python train.py --head_dim=32 --vocab_size=512 --norm_eps=1e-06 --attn_scale=0.177 --bias="all" --init_std_o=0.00432 --lr_head=0.0103 --batch_tokens=32768
Each number is 128 + 32 x the weight over its row's rms, rounded and kept within 0 to 255. Layers, rows and columns count from 0. Numbers have three digits each. The size before them is the row's rms in percent of the matrix's.

# q: layer 5 attention query, 96x96, rms 0.185, rows 34-70, columns 0-95
# k: layer 5 attention key, 96x96, rms 0.185, rows 34-70, columns 0-95
# v: layer 5 attention value, 96x96, rms 0.15, rows 32-63, columns 0-95
# o: layer 5 attention output (transposed), 96x96, rms 0.128, rows 32-63, columns 0-95
q34 096:088096116165158119117134126159093093129166092073142158150108149129179143144168128122099164161140149149096102141115129067089076162091107141129220109182126153092107102167070109103151129091160151128113120127105147124141066111076182150122085093145162074176105110159092124099139098096058152178
k34 088:158193093086145079096110118107046117115092104147098091128126153146111089110084100132156092187136115121214150137182123130145086138091148138122109064134097105196176108090169160144173110138156099094094160111121156160159136105147106071110158122093130120169150119167134160148121196143156159117
q35 085:158162099167156140131147095063133121150064121142102132095164069138094071095104105148140155116150104109205124101138095154097081183118158121077128122181161159106146134080155129107127123127102184139123072113110149105159153078165129095113083162092083093074127064129153156101122121156165133192
k35 089:129105147069113133135097141084102122148173124101109083157167136136130118106133159051106091161101206157082179137145104116087134100125098102073185165122115106160101101123144161184138210104119123165123151131197121117057110175113128195085139070157118128158156138124109152117104119155153152139
q36 094:115097137130071090156105111130119130116166121082083153059081140168162138119131134191147158120164081125145122114104092108165177115073173136183179110098165084173065113136174165132068147141097094129196140167119107165151095162073080103095078110153098141146141133128152132127136104096089116101
k36 090:168154175098119127106114132131153112174121168109130194107102118117108191100095083104100138107080070148105157205167112113174119139100172142155170098175150119102157039145106101098160109130140100153137154140100112160103086124107142045080103094082113081153084078098097122131136116135149151141
q37 101:106117136134199110166152184139153152131129148133182157142116106090168139124095145153172141110154138099156114115137101096049132134110118203107089140085108070094064141060118110118068167158132123146214190114137110134180078183141152173128154132143146093116135105133119078095112130121135134085
k37 112:177177122111127115100102108169148088098098160146137143118134135152216067125083121140088140100123097132160109150143168128169131148091169149091137145109173136089092079148069098092082098116177158163185173188180123105129145107084156127117149150093071090118161147134149112127104177138131117054
q38 098:120134109129137132098147148146110119152108183096076114112154142113168096148084132096161109110131139157158135113030134118085144110133107187181135137157118153166135063070172057148094147151087149134109155092175158162039138108072137132126085108139078130129091133114066162124139101100087151086
k38 082:155123148110099083052098135086122138104094125079099152135142078140114108089129152106090147165093067085137162091159185137049066140187120087164121141131164136131137149137105120074086129086142204105125103087131160148153147063116170113108144138072147120131142161136123157147111099098186155115
q39 097:138152139110092113122177120131134130075145139168123150150101077174156157161164119142110067194107071140154075126140186159165182153150142079074136136102137154084098120135111168147115174083124127123083039108099131091157122155172089089131046155103142102090130122152115163149115100113109155101
k39 099:096085158123141170039140121089135089156119162111155102083147107156077143106129086125169104106133155134178119183111087116158130146176157101113150120113135113155156102120157161112170114144140075087148118110177068129092140129107121127152136199186183213167132140178137128160082076143101093121
q40 092:171120139074110110153113123078116056134112219079140099152111146092069121113131147114147172107097149159095150156108154104103076128133092139162086194094125120113130090122149104092160127104177144185150111138088116105159155150100081083096112120136159119213126135149140140125090108176167195131
k40 090:123082119115093112130121101104108144162103081119110154149140093096105065136083189164140129050163122133171161072131141219118099116115114117142181165140100139177076120132124115144123132122069154191108153160136150171111125103098119139112132178144129127167042156085079186093147143164149135127
q41 089:072159118055166182145128117151126086114161148171100115137199177145123094126145123078093109126144113166096118159067128137201136082122186120129125125144124224107141176137133072117143074160146131141113126127109171123170152137123159140161143097147095109122121113165111074157189160122167131179
k41 093:146151144097155087155068111108108075156123063155126088145081110165115164178165120172125109159117147143134127086110100140104137091164135112139078055092123112145199096113140143150131129195120199107109071122121169082169163182147107115100105131144106189095156137074126132158147157145085133170
q42 088:169133093138174135087085154112186061168112132130118097156063119110128117083112117126133151053112201109136093098087129170142108109149138105168155130128121136156137137079153145111051104139181140139122095137165121112190142106171148143123125130158131108137167123165061121184182140101168064176
k42 084:076161096110181153206115200138126141114158136150140114104153163092191133166128145144105086157121091113118094109135069093161027094122187179131130131082077157099129121133069160145117134133110134154134120095156106119169104111134138078130139104134143157087061133107147125134123116078159190123
q43 093:121116110125164078120109142207190148152149085046158122065165125134112137142122115145101128096123138055117186071122117112155142113159108091136109162126152169138109124161118135156093116129168123153122197076076088181207158135094103111163126120125145149151163136139062095122161152136174107114
k43 095:137094143109140137162138117103110137079130129200153184118113086076137138124124140156139022138117041135108087151116198110162156122125205112095136128119177134133131166119118136162106120179099122153098138102141142105156094109126109165151175177101153117100121158057132050149148170155118136147
q44 090:148150012133142123151115098154095128109143140169103134145155121136169141119162118123176151155108125078123154152160124100117118184140110124151178121111013147075125064128197105107159117100147138123102157105148179119151095122183133160126104100084081183118175119093157106121163139154158118113
k44 086:115148094112182114114148129061119167122123110129136106146095079116136124097105100083111129115128197151143120117068069133158109130210049117147099104101113166115095082192103098164117147162108113135088167101178084144177180128108128162160120067182125112137125091162082131095099139118156171138
q45 093:162045121148185105164138096094085119188134055122098153160131166109160125134116139149107102149067116086111109191100130129147192214134172106150084113119092151152185166112176134148114110146130098123092126153082115122145182132147141132101153112173121113103167087095120088094153159095104114109
k45 096:160162119111147129126147165138113150148096117177124139151132180107133171147085099196102125131108070187125077119111111094069135099128070091134173084116128151116172124145107155166151122161086089149140004103159065108099141156161127123168138119110118141148129104105149155070138093162113079157
q46 101:119098129095087117171097063068108170119138120134126123124170120142049106092129083179172124109162061091145087111124149148136137065120163094158149082128133162165089077094077142189122151128155180116110184101125105103145117156112093134122144186132122134183130129146128176118136142097098203143
k46 089:107164126139101153186149172137149118129115139090112169163130153134105071051170119134060147095078123153110157121203103163128075130086089136109079152102153126102157092162147097144149166149091136155117092168125138175099142140108093138122114103139162138139143134079100084168070062175090166177
q47 101:162164082103147203123132097153152125135123132049126062104089144091135080191152115103130089117119104119130117180133151158140058222152080154125137131123143109166114106114078129145083143142151142133172131138129123082060148126121173140163184134107182138150146130128180160089124132105186115129
k47 092:170160095159096121089175155100159111186173078146130091140130137091151136147120104160116081129113051102202140115151144143061169124132111180135107180143131162121123155151120100131134146106144154125106161140151098086098062067156165135205094123098177074100128128142077092117115139099160092112
q48 094:122109089195147138089136163101127139152189146179132062184169102148119156142137139168089122180110138091167099139110072067130131144109185157118126083121067106112106126152137193111154149126129078187143152159098103112144214122128116158163111130132121145105149169167074154153098100090141113089
k48 096:149120150122118137135171117112137132170077212091126118159065150160066137146124129093101126128108131147103079097135126105178127075138139166115085126064176128154085142150129120157140103115063083161172083107102105136141085172067160121090093162120167107161145123156155139174152114046104088095
q49 106:141175135176114144140094195058097083122143124153157125123137046076148112091095171130145081149118159118146171131136138137103138149176137216097130172189115162133128137153115170155056119148152134157150102142157148049144128078108111143127125145130123143142116158128053102101155120189114142148
k49 102:102172118117125107080068106139094066133114158117062057127097196109147132134077173156117149149164123149128110139142144174122176110145180159150122137063137146105132152128043168153108139115147184165115180119094101147113143079132151133099102077157117126193139127145145176148168088177143110126
q50 090:093081138177132147112143096174120098082041143117119107185102098139151053114148140159089160081144145121093139181099125121111150190126107134093105162097101149090104149093109066132096072142130163142137143175177144149102136147110066107102212166189144126134116128137156140141150096168128126098
k50 094:121138134107121088126089166178144078137144115122119139124140130099187098098071113112087095142132148059128132114161211115113158127113143146127189150111148166174090096101088101132111063144130154125153147139123140144179161074125108132110112167131131123081149089137107129000171129130160156169
q51 091:124105144167066124103100140218138169163127140180096162173132113114116161117193139147146149117085113138111122214104173102155144177183113111118123116155113152127183085107135152083110071119132135092181080114115093129125125115114115081080115083125116130085182110126177095105169166089101093146
k51 090:118090102146122100092114166158114115157164100182130058082121122136144175152054209122093136116119164126119077158189106065104118154135165052160183124193098141151144158116169148141156127129141126102110104165088087149164146127154123110102095137127158053100132103131090089118115143152090109118
q52 096:058136127128078175179135141201118124148145108117099066073225160124161166078126133085131127131087136134111108092140118181146112153097105082182149127127140165091137133136134152139101086140161160145085080121098115110158104111196147122106104134115182129099091123110142169074155143118091079167
k52 094:107129120137168178164156135079080169112096090168121122184142094153138200128132154156079085106145142078133141113132079127120123124205129104122078118155097119184114159061168093099170188153147124127150126162119155152118157157110178086143150055168150165078170103140133122127177122093128153133
q53 091:116094133146098067153148184154066169065128124111134135117116179146109101206139147152112139117099132167131143133178134163149127095118108102129101127122140135142135122180159149091192126123108053098153141097076148161096123134109168183159096168129137173113166075141093119135182090062153118201
k53 082:199089159143127149132213124114161131101125058140161112144126157135116154098139109181166160151192126156105126154124106097130176089168116165191119094085121100085167107108174147090120149167114115135113104104109132112130123185101135122090137132202135077137105125106215116149073144181132129093
q54 095:125083165125082131075113111069097172087152120161186122108151124125125094058140044116176148130098147086114132108103104144124113164169119115081147206147132078087076089109164136108134149135078115175152107183122109145094113101115178112111201128093080114136132141133139127160135065136114158136
k54 098:105076138144139086117091168169079104151168063056146143157125137086150098103109163126117169177191152106135116141124157096156131107126114091133128152136181120147135072172154110103181147069175067146161169148118172178108154097070141153117068137110109078142116072113092156143142120108094113131
q55 103:116093077108124086089078141073090158152126147145094135087178115079103126177068163121171117108141091086200129148099136119140124163124090062141186096099128152121125168147133147113134151106181136079128122191123169106108074110121098148076154111124165130210170120158129141101115146181129106152
k55 092:071132106148109104185197155084115068195145162139107128095103111090106090142100104095164134177159116173112131181106113180172078136092127083086154102179083208122146154103066133108155119153106136161098092129158122182122142120144126109158171104118101122130166117101126153142154137150108180167
q56 087:107097090121163110099130172147112124148100105135170186128164123091091182097126086113083128093143163076127141149144180131152117135099158129160188132114162142162127169030106138115133170160138119103135149113065109087150146129076155170202146133089113108147125150103129129102121038091090119069
k56 097:145160098084125092157132050086141089100163102153106135072101142110116134125123141123118150118131132174106132181133198092131117164121141162096076177143120105177138138137098153120169101113135122143189127159136078061171136100075143134118135133083059061131107070154171048147146121133090123154
q57 090:068101085184124150076094125147099132111178103120114117090112183182165189148119090104134113133104033106101149100174177153123088088114102132089100151140120131089127053125107105104153165078166140118122126191125100162116139120140130144143145141098097077137106112115121209124132108113185100158
k57 099:154114084123136099099117128130135108110062058133136156109106184082137117114158099126166132143093095171092068078137109131087156118124167138132144079127099137109150084107117117132195176152125146133132215130120106127103175161132072158180148148150170091123149105095153107150166158020132112150
q58 104:090154093112154101115072121107134113107138112174062052136211119112144144165090147103098131112133098132163151125008134165144121121139171142156141149135131129108129152158118158147133095064092097069113105135127130116208131141124147166163089085150193089143125123125161118135145171089131166142
k58 097:139102142128098135126176125105147108119106174152123074112093085120034142223142129084155098094106137152177070124157118105118133099204090122126134140106163120120183170105114153143122164118149092200085108137125153145139174169162164090073120140101094198126141132093145111150097110140102142158
q59 099:167112164132144082089092135106136125139105170184115094120133115113179141166100152210106080146160148104199076134163125089141115114102154212167165146144141083188117128101154146094165142131135129174105144094116101109118116122110090109093114140147025086119128122127188101124096172145134102095
k59 100:189214160112099108120093100136115088130089164145090100103136148092096111145107152064207132114093124167088112147119078091108113184108201107160111131145080141090129080193095146171134138131139128152142081085168129135116161132174176122125142152128090100140093109133108118164178122144136098182
q60 092:149156059136135081125171121131071165120100140065148115160091163138137107083098147225144100137120160137143153099111141145107152140121107129123130129075157143136041144210117100116159113113123153150198137141106106156104058145113130168205164140127107130102071128085110175140111127106104146114
k60 094:138111219151094125139133085120136134094160151146103181167146177114105113152136089090094139121134079155205153155111161128110131139046103100160118156104182130147127137078199133096095143187130139129107185118156133152153129069102148110120155184166077119180135102140159113093175146091114106108
q61 096:103159081080167145185123117180122077148118139079098065188143105159093166176113117127174145062133146075080098150130121123064171133121207163160124104146125106124145090117118154076133111129094119107137076149154126117113127135097130096082087110100095120108096134153060114089190145142149138106
k61 091:141162121106130153106114121148124122079161141081066107151181107128121176162144149156161077160132166141176062076126110204126137143154112179168103115099108175166115121091141187180083127137076111137114087109115104094132116153097119116144141128054149154133181084120156159168068132131120180174
q62 088:142127143109129169141106101107127148149112111222108115137117157151193136134137113177097175101237149142134123158116166094089103137161114138146104089088144160113173131158187151118082086105154155139122109129143133150103079146109209146147142157093093080141179154106090071129091093125074143138
k62 080:122128136055135118159191110136162129059175119154084122090142091113150086209114099114108154124072127151146179117131145141109185103119170086123136116112136081141157107195141128133124146136158153100169131132163114144125148135176154123126163071108165081139133070158143177124057129086086064154
q63 095:118130105083119092178073094145122058172175119149070091179132161155120119162137113160055075204112130089104142118128171158153087128143143113150107105127155100152093166092129137148146134088066167152123173117116172158155130110155150161118139118094164111064133130126115174125080130142103114208
k63 089:164140110122121136180147126126175170092135092123076150100126187165113154154198116125094071130073163174166097104092100104125124071129114066110111158156109119182132140149081161108174133184166085144102129130160148156113122131176173093097084135132160142204150151107104125157167111147089092175
v32 097:154158124173130099111152145130096127140107154126100155098186130096121142073131069104147152026112208146146146167122151131117185183136113168139075132062169162164130128124171068159141109194119071140108091098078111153113141144131115100139095131070101088157115124133103104154141089106110161119
o32 088:104123138163140147108089103102165056156144108070142090167106077089150054158136162184155128089199081121115110129107112193114101098142154111111159084119072118129122122058139137112116105080124153104116185131159146130159115110173177151121176086137149119151154165089113144074184139107163115141
v33 101:098115166153128095142155147158096154072082158159097137164104118113197139127120143150151103141154128147175139102141112105173186140127161105085176127107128138165128193095196112075114149176089119067121139085087133100200087135150101118135126132077134131133178077120051139136170082094152148153
o33 088:127118151090151171126168130060148050109126154121103109108142126121095140153164117105151100133084084175108069155105191164083136097122107141130108119099143137137116096070081091182147087081143121183109093108151112135112178140091169108138091055153081104136103151106173167110121157095149078075
v34 100:102141097160075128136143135123162145170105200134096131081110163117153135140155174093077113085168147158203129124074093117084174129125165155146107159111116115052125094153152124104138139115143142137172127151184140159102149159081124180046144088132119079167066117124161161109181145086127123143
o34 094:164147134094195126147149138181101100124185107081157122158102105108138160149106149135150167151115104074082140125146114151135106152175096156147097069159144153139115112130069129133057156155130080087112168071106122068096062087115071131199138134182165121108123122130063092109153161145112133141
v35 084:186147083169093151131090140135170109095085084155102141131147141104107104137104153108152110129204097146197091138092117223097097081142097131119118154095133087116154110128123138105150108149173137149126132155120088129109108045128119103134111109138135161111084140192079122091117130071105080209
o35 083:146090145096147093134173147129096090121155133079151144125097152136089189155090178167083192182079135126119190114133108118168124178095157126158162176177093153078058116146150090149135168103129120092163141118133191161112121146173073167068109136140115137113158156154165091139131140143147179128
v36 108:094118127097136129139172099186207140127115118093123103099151167104108165186201177181117162139094051143097104090115168101097138167088112163089121158136136086145157116122091157154143112109123106092159135129126112031178140140110127107053121085118155114139163099124095153127135110131165179127
o36 100:133186154122118168169100116159076150089103163165133143132140131125138077100060115052135119139105127141139093186136160078128122085141110124152144152095081149124165068139110128128063110181087139118140093136173108130052123114126173118138088158074135213131159193103142120105132151169115159119
v37 092:137145101114078157111165104049182111115181128104154150088159139154169112150125169172102132115121197148164113141134122119204128173107100091078143121130096107105140148133144167095128108157157077096115173139144085133178112122162186025154162117161138143123108137063132168094132150104144114160
o37 082:155150148109123147107042061164141091159107152131124112138169151158114090144105122160151122174155060092122150102085130128101124119121197166156100138182122137159110113123143060165105088127161150135168042128140103149082156128163043148094129110096126165143165189138131108119136130180104145093
v38 089:145195144185123130116119160130133123068128100129131143057152098090118128149169134117131076183137054182137107166077166151176108156152089115183139104184110141167131143150174119054091070151102175137116097109155144157111113099149114134155166120067122117138133151162109125088134060108125159147
o38 082:085129116118141129106157136134194102155192151168185095146137151160140167150068152137065180146068151083162112108120070120082157115135189138057116167083150147084107119104108152160161173103105095127154132154195129112173167111133094157089075113119148143133137103103157128126105103101179123146
v39 101:151125120157149138130134187154148103142143114137156150074188128117060147192141152234190124095071110105098095105149154136141106174140108134139175139130103115108075098096150138093102109121155152093155127064068101163085145119123068124102147107114088114123179119129129171202140151143146103124
o39 094:045114122143120111104162047133088078094104112033126101184137086161138109073086101082089123084131139134154175169106120104106127093161144136132106155131076145143170071109125097159162105172103122171114145107152174136161144099140121119155089148138120139084130097121092087081098100167166129141
v40 092:096082102129117137109188088102131156160094125221119140126102182101097120128122118141070042077094107155125068204089095133089135166115183171110092144140179109161089125149186128128143140122151149148141139104158126161137112150131113150160118152125110147121114101133081209094154147150164111103
o40 090:089154143087149121172097132129130116125170134098109080165108073168157143144112117085172138117162111172114152101157094189124184184157142154147136126103072119130161150129115157095080110123161111117119086182098114051116151115080106056086160099169111092149180169141106132155144140162119148048
v41 081:115149131074080139147073121145123137149104091123137132137147111153100082157111116147118121134147114131097118198187107083113145110128092132111081099173137162143165152099195122108105132148188141123078086170104221059112165143166128108099105131186133165136092131129180136064143193135152090086
o41 074:109142097144121113105131091164120159095085213166132170119112157170117150090142155179168167117154163160147126070092109116139157146158124098094168171095120089113147134121115188131116132114137122091144130156124048143127091147087113122128166154076139067167131105077139105180091112206065173129
v42 094:145106117135082071156088164127131119182145144132120129121078107107160145081133093093129125145217118182135122158135116136110184113141139182082098141140122141151133065154162124094112121107126130115117115089132169138126113179162127131197102144124130142118184225182198071119146110180132073121
o42 088:095082148135136110113144118128134100103108126205166129154148156163070100179155189174117153120075150145067085130186110165140093170176113106150133126126124082096111182120071151081158064125133088121130115173125125128104154106102150147094121108120140077100114054110076149148086169081094128140
v43 115:134150100127142123193135119121185054153114100173142147135139078097126132103066113068081133141175147130108088124142066114134149108077138087084077168161072113117097163089139124123071121174122123179135087175147059126143130160157083153104102169123155144144124090153183088142161128137177124124
o43 110:142120139168084119062123157120073162091118158143104105089118135209160168141175116144186161097140091166157137182142135135106086183134104193115158125184158134103171070183092134167160128063097128091131114104129145117088117084126145076162109133107081132102107129155125163135080151129089133097
v44 095:062076078121135133118120140181117088097140115099125116131125087120079163094107054127082118179154160128132118100137136077073124171117097153088192090115164115135211137143155196146124173159172142098187096125076161117126091103149107103119140176136124121101135145078139132159109086132183118125
o44 089:119158143159098171179108128140137189126097194145133151140110163122150130162107146142154139092090125147124137151143161162138039059075134096213103129166085124166080172121135058181132107126175132166129126141103129164124116158111196108119100113106105105151112087169117121158114190163084133141
v45 097:153095149128128140057118168130153141143164147149151091151111137181060180088134130104113121116130102159095182108205121148098119127114124131157157137190064135136147113136069114133119126137129141088192104128213176136167205075154129086139122124171138111099168150112163138136103137121086183091
o45 092:079166151102090100126156112116103152170153106190134126131142136140184121070154111048093109174086159080153093177074104095130167140132113120093102116175164099111139194144171136150120106120140168219077120135126114135134101118154191150120143144089152125174133108102104124176093114150133071150
v46 092:115173149113101118155150105099151173122150161161128083118076140087175126092128095017139059123125180184163178164107154086119083125132113132187139122191174116115110104087149140143122133105101170085136158125182124135109128142154098160133167186096128155137149128144142153117154166112058156106
o46 079:126125163143145163113100158123119119133138160094146168132133082151114113136134126112060142212108119076104109100173051175086144088090144145091102088101162080167179167133108168152127150113148057146106088133108114069161175138034114106098106137142126093170138131116105133095128106109088081127
v47 105:138134128138171094132152119114151104099125064156126209140048106100175127065107186122125118101178131146127088169154120089128159170089143093095048145142123128090127125101138136116107110136048108172090104119168125199159085178147107140133126128118128175081174162125123104135112143134116078165
o47 101:167124189185085153124124102124119125154127143132169099106100100169104141162152095145143156124137102215123141127111150167152101166137161159136178167200123132139156128146070175098177131119167097127118151101110132091084164088130129112071113101149094090086099107205101176147136112099151099047
v48 098:091121127148099163140153171109114073023080143082109139129119163120138098138175160068158164102117097170150090137096126178155132182075122156130166102128115142112107157086118094113089113199098125088146121160149128166201177137065146132112074142105136145145122162146079112106123115113165135163
o48 084:184160181144156127149156127167166159187179105148181100135147137143128128149143151140130158127104135119087100062174125122058157138095150087117124159151124160075119069130096119174134152121106153177165088148165152134089060149130087177175118125150183144151105164122123184097116167103174167085
v49 102:156118131138169112100130112122115147204130163119161126127135122137091177088123102133118105125078051192123130100182123145141097068165141076127094074112157150186160173080080086138095073110167120162148092195142085121138145144110112137090108128137167097157156095157138073088146062107122135144
o49 094:103081110106091090103118158062125143046151056205081179101108139084142132123138137141124124095188122124156069181125130093137177121151139103103178154121164152099121123162175176114101157096126108124094194104159125107171139132169189115109111101112108144138106158124130181150141142116100182143
v50 101:094165170143117134165061132173139223138113132139109106125126151142123134131132131150076107161122155120118091156100100155133088160114150086140101172096205129196122106102100148226187115082177129096116146085091081144154141135132088173072166144168136108123094162135092139139127102124147106101
o50 095:169135123021124119162145101066147068137191128077114110113129090137096108128108116126164123047106098167138169136169114111184154129114108134143156107098090099113142147148181127070034094177141129115146160140147164093150126149098148107181162139120088158110149107143095127120146130151122155174
v51 089:122134111133141143063093104110118089144199127160173140125100194180119072124156091114127097115154176192161184086139140156077118152158082173139140145125152055156142143138119105144145111113137146156131116118115140140085152136123214059065171111133116124178150072170109155127106088134135108138
o51 085:062065140084080128151156093199134144103113076088082157167112085101125152158083127117120131121122120120101117138142071078168134120096145083069106084106112164128124099132137128109135083095148113128141127126110109143122134134140081107075149132102139089108107159062194032070134165138087118107
v52 112:149153129158116131110174134136100107179123136126171109160128118120095197027142146068155154161098109141123131171114126162071093113190168161147145096127168143127141146121091084088120109109142165119169113131154108117102189148056186150129043122117081134143143074092071128143132102136156138141
o52 107:091053123142137091171123140114101154154136060124130134109118222126197079150154143122080126071128147099149108117166133123159162117119101077141147113103103195110113109125110126131080164137171103110020167117131164084157116143147114176150142078150155084095101124126094139127137127076131097115
v53 094:147145139165152137159109111153227154121154116087070098093189110106082122166113107101166141120125156136166141156080106102123176122141120119111119087154134208139168167131150160128111141101138155132142172115107091101187069119072142137101165101113158085162075138205133158124120176112152113181
o53 088:164184111156163091127118143048077070123112119087192075110129129103135133122032178145151116163141105109161132097131142113128074087121151129113146152096167052096077123138087146161123150112125122107119117148116142125141115146103090116178088116129159145126111158172146134078116108115127229163
v54 108:107188108129114160136129139169162133101156115066068116184161145111193148140107125127169159174105129166113149155162112109131135075173098086118123181188117146110112143073106103122123142175171091191131084155144128131202118086077128171054128118116174144171120106153104097166148144109106128097
o54 113:182108159067090125121162153102089158157139119152184197108164172124087135112140185106121161109143096181169105140106125141118177113124125161081135110092172118091149095135111112131149179161099209090106179092154110114077072111164116160180101152129133100165056138141149151090144116143098114140
v55 094:126098108112164165132091088150061152198155146125148075162132141150147154146127088151157178119095055137170108156140139141105124146118123057142165146101114125081136167130102078135100128105144142130165125156127105056146217165127086120114129080152146097093117187120175138158096080073151099153
o55 088:108172120086130090103121181103118100089174104163111183099145130121089125118144129172085136127177145119183111122127156101146106089177099072173105141158135184196142136134147180158090187154112085186087136094111144163139108097189188145155125177087088126146105113124107145107086144100138180099
v56 101:089115135071083159166106101116146182085193139089089110126102140098078103136132114175085173154135126117115189165088099090108129133108085073157154127084165164065067109183125128123158146115169157149168134126145131118085174134126122089155132134123143114169146084077204082118172109122126138108
o56 089:184138066142164136106073138163067124199158114197136146098164126166162130129106122140129108118117166113103119090123154111169087083146145171111130126127121108207135163107198126188072125153087162133113146108128144103143092158135099055130127183112090124127070091117089078106117150167114119137
v57 097:126155171135119159074070137146158151154138143115064089138154180094117156112148130106117137107092145095121224123157140070101101141106108098206099150118091125132167139163114104127090156113172181115109122116168096116064127150123149125147095122149152105096099122227154120166158119206121110137
o57 093:108119117161172110189130144099090120162182127172113167123088105116151100090160123138190106148132123137135096174099078147177072115092150156100129086110163143072101148127153112102174091186088094134111146149134147152209090120087128123133138159144094147137088048057148084148114131129104175106
v58 109:160164120087096205100090117109151160196105121158099094195099096124073128172146079124147079112117117160170129116154161088140114122133038199122138130111127139155099159129082128163122107061164146116166143153121178143114086121123134121144203115127105087118103086115144134186118148110141124169
o58 092:115121083090189081123159132096103108083158176062084180129107078074152094115100117142143126103159173128191079175109085130112116135177185061139115122126139130171181163154147109095125145113169129190142126141099116151146131131076143116132066138102129136180148176127128138081150144173115163145
v59 107:088132161130109076127113088138106136151096126095167084082145095140115116072142185073176143128175130102164166180097111170180160112116160139177086077136067087171132138108135146199103126142087132145135143146086148135206101148115089156206114138096107154109125098151143124087126150178125139139
o59 113:150181125173143160129166168076183153144128098160152101143116158065158092173106084150098108116098143136088185120110109137095149163094125152148174139118228132143115140129197116107181159106188137128127137133145114131095146102094161133138169130166138124138147161118083149151152075026139126147
v60 110:120132150126121107117188102145158154107140096079107128120201106135095135121119158122110081158139133153110108142083116133116163137113143091161136100116116157153127084129139130090154120140115066121160140062084162146101165132122124133045101133085114080132097097100063171054156015128074164104
o60 100:129163069099112181139124111140134085132116159160155043146144138110138129154134084106117094100139157075108086146111112115109142081138127194109118173120113154146056116089113143144026147154192162093106149139156130056154142133159138134197127143116158131137149119184145074146180149101149107143
v61 091:141127122120129065125147071152149115145141102125095089139160072112155177137131113085112092096111070096089105127127116113158130090068104108163117112106172113149165108118117130146073124216155144131150101150129187106100182174138097088071099140169078181112183139187100136111060146085117123120
o61 086:143174182177116141116125146117067185055117148151116104086112119121103101085170087156156151157146116113172103140118151144107100102069196109103136156133094133123064152115180148196112153109117057105137119100161138124125149086151173143075134186053090108150135141139158145187143114147129120142
v62 098:137141119126148147100140167046087127097129129165143136177115123132163171119150168110076161158158101145077105104118135175089142104075106140070137096138093102140122091060068141117074078146118056164137139121137160126098102117114079140058162123103131156128162193152125084107165133185152107160
o62 091:160103121145034108128119097177153162064174134143107135151142157155095073159129120100140137069084103162122091175124080117149168170127121146144131215154135126075191133113106132148150127117112174148150051099136102096107119101157122114127056093128150136108087083174148109123080147103135106141
v63 109:094118132148145168138186121137170139194097147149113068112161140118103185137138116120192073139099074152135144204119127100171099108100093084110141114103135071072134157130149167106110085138188133157159151113144055129135088132135104137114102162098159113140103112095121149083228108153136122151
o63 096:134131104112143143153121167052116131075166151182111164096134138148156104161120112093106163146178136150125162172138096157089129084125137221149115183152145140127142100150140083153142167154147075110077146153155140097180156106124119121116100147158051146207103113153105108133110141126114212076
q64 103:176136159065160172074140128133168175154105190101099097124090122094126155132045129143095090112204112145088145153197107111172158142169156129132161123135131095106090111141147137130129121080075158111100179157133097105164122151108107148089108163095117113089164176102115095115176129076135074107
k64 109:168233137147184169098137126188117096151082090117158112111120115122137107118076115162129101172130135180120197122132157058149145161118170106154128095119138102133111076142081143202150130125150143129122132174069136136162120166153142179143069159147084092115114112103139132082194120120135126165
q65 106:083100171116123154146132121077082131119166067124152159177209141125140158124115138093096138095081133168164127106174203116092161101147125095091113139113151095140182114147131158151136136186111147162042070156146185104115136152124117180175160129122120081113118066083084140142159148127129127125
k65 104:062159144112133095134113144101130117155117077137101146155138187184123146145134181123154114106080137133102070071138051145146152174131222101137106124126134141084147142118167146086180139186085106116098181114065127142194114149120099129176090150090130135102144094080159138147120091157104111150
q66 098:153088173148086170135165103067141161137075153173081133116152100113169131099103105144126181140150179165133121170181183131129071164127140119200167095138077161157095122132117096117167090149172106110107099174132094100156104114140177179068119101144093110173138122118165089123147188126143103103
k66 106:091152097123129113149104109106131108170119136118116165067159130073049185115114125123170105149099141129044148156159117121128121163078158093174155094119099179140096116192138118151109154181159135144122068141096113148108140122192150126085116122109102135163141079115104118103134126149121065230
q67 098:141086107136140145099132127128062115125174098105132153085094167104121128097138092122154138154176157093124150106154144151095179084141148093058124143085108120176100089142097072110194141122110152108188131146088172184089169155149153116181161120119145121112228100124186150150173136161132093140
k67 099:088137139137113103104157174139148138060060092108123178148116130100142096102122137127179116141124159166179120114118093193152136099109125138135096105097149117088158122134161149137160172095077105140076138110123060160135150146131131167151219033109211160125141101105141125099152119170128142167
q68 100:103136178132167146198138066149084159132113176113144149097130181130106164140169154109161098166084174126163159119119167135112148163204168086081191088129108080107142106095128124059083154167194148149141117101116088136163147123145113172114127172079121108140100118122095114124132115114196128107
k68 091:148046163105101114139148097067125153124195132120126119048126180141153113195160128119099070153101155142155072093125151132118199134138173116126110052116077146172118106119143125118135109138110129111119123154087077153127077157108099132106142108145110059087153124153125085131129170141168110191
q69 107:139127102121159119100069116171175153167181147160144171127133147115202070133174169144081131130181107104117172107151129107128163157123093160106103151139116119158106102102145085086110077124153146118134165115080128138071091162043155120122164098117135120216131184126139100075124102135140125064
k69 125:132106138088131073115090100181116073106167082157128107105082154101152085090098131087152129136127114148093113144175189107108112177081182119124177129135142121111181083145066099142169080130192152124152184168191106116125154079080146126137170136109112061128097094111131134110164169142147135108
q70 100:138169133152095158156136168114064134151153124120127092121137125073175170127112155138079108180130165098167132088136115158131116139109148139113128128135178114163088126131154169104113215111108086133164082151094124130165077126023093184093122138110117120099138176142092138118121030128118142076
k70 097:123136162126045154126096106068132113076138117144129155155115127098161142158116177153134117157112089075165117130131238100161123149078149111111130189064137129128091133158106147108147150073117123196144161201105129078172146115082122111140112129166073082149154105117138130114164102111130169147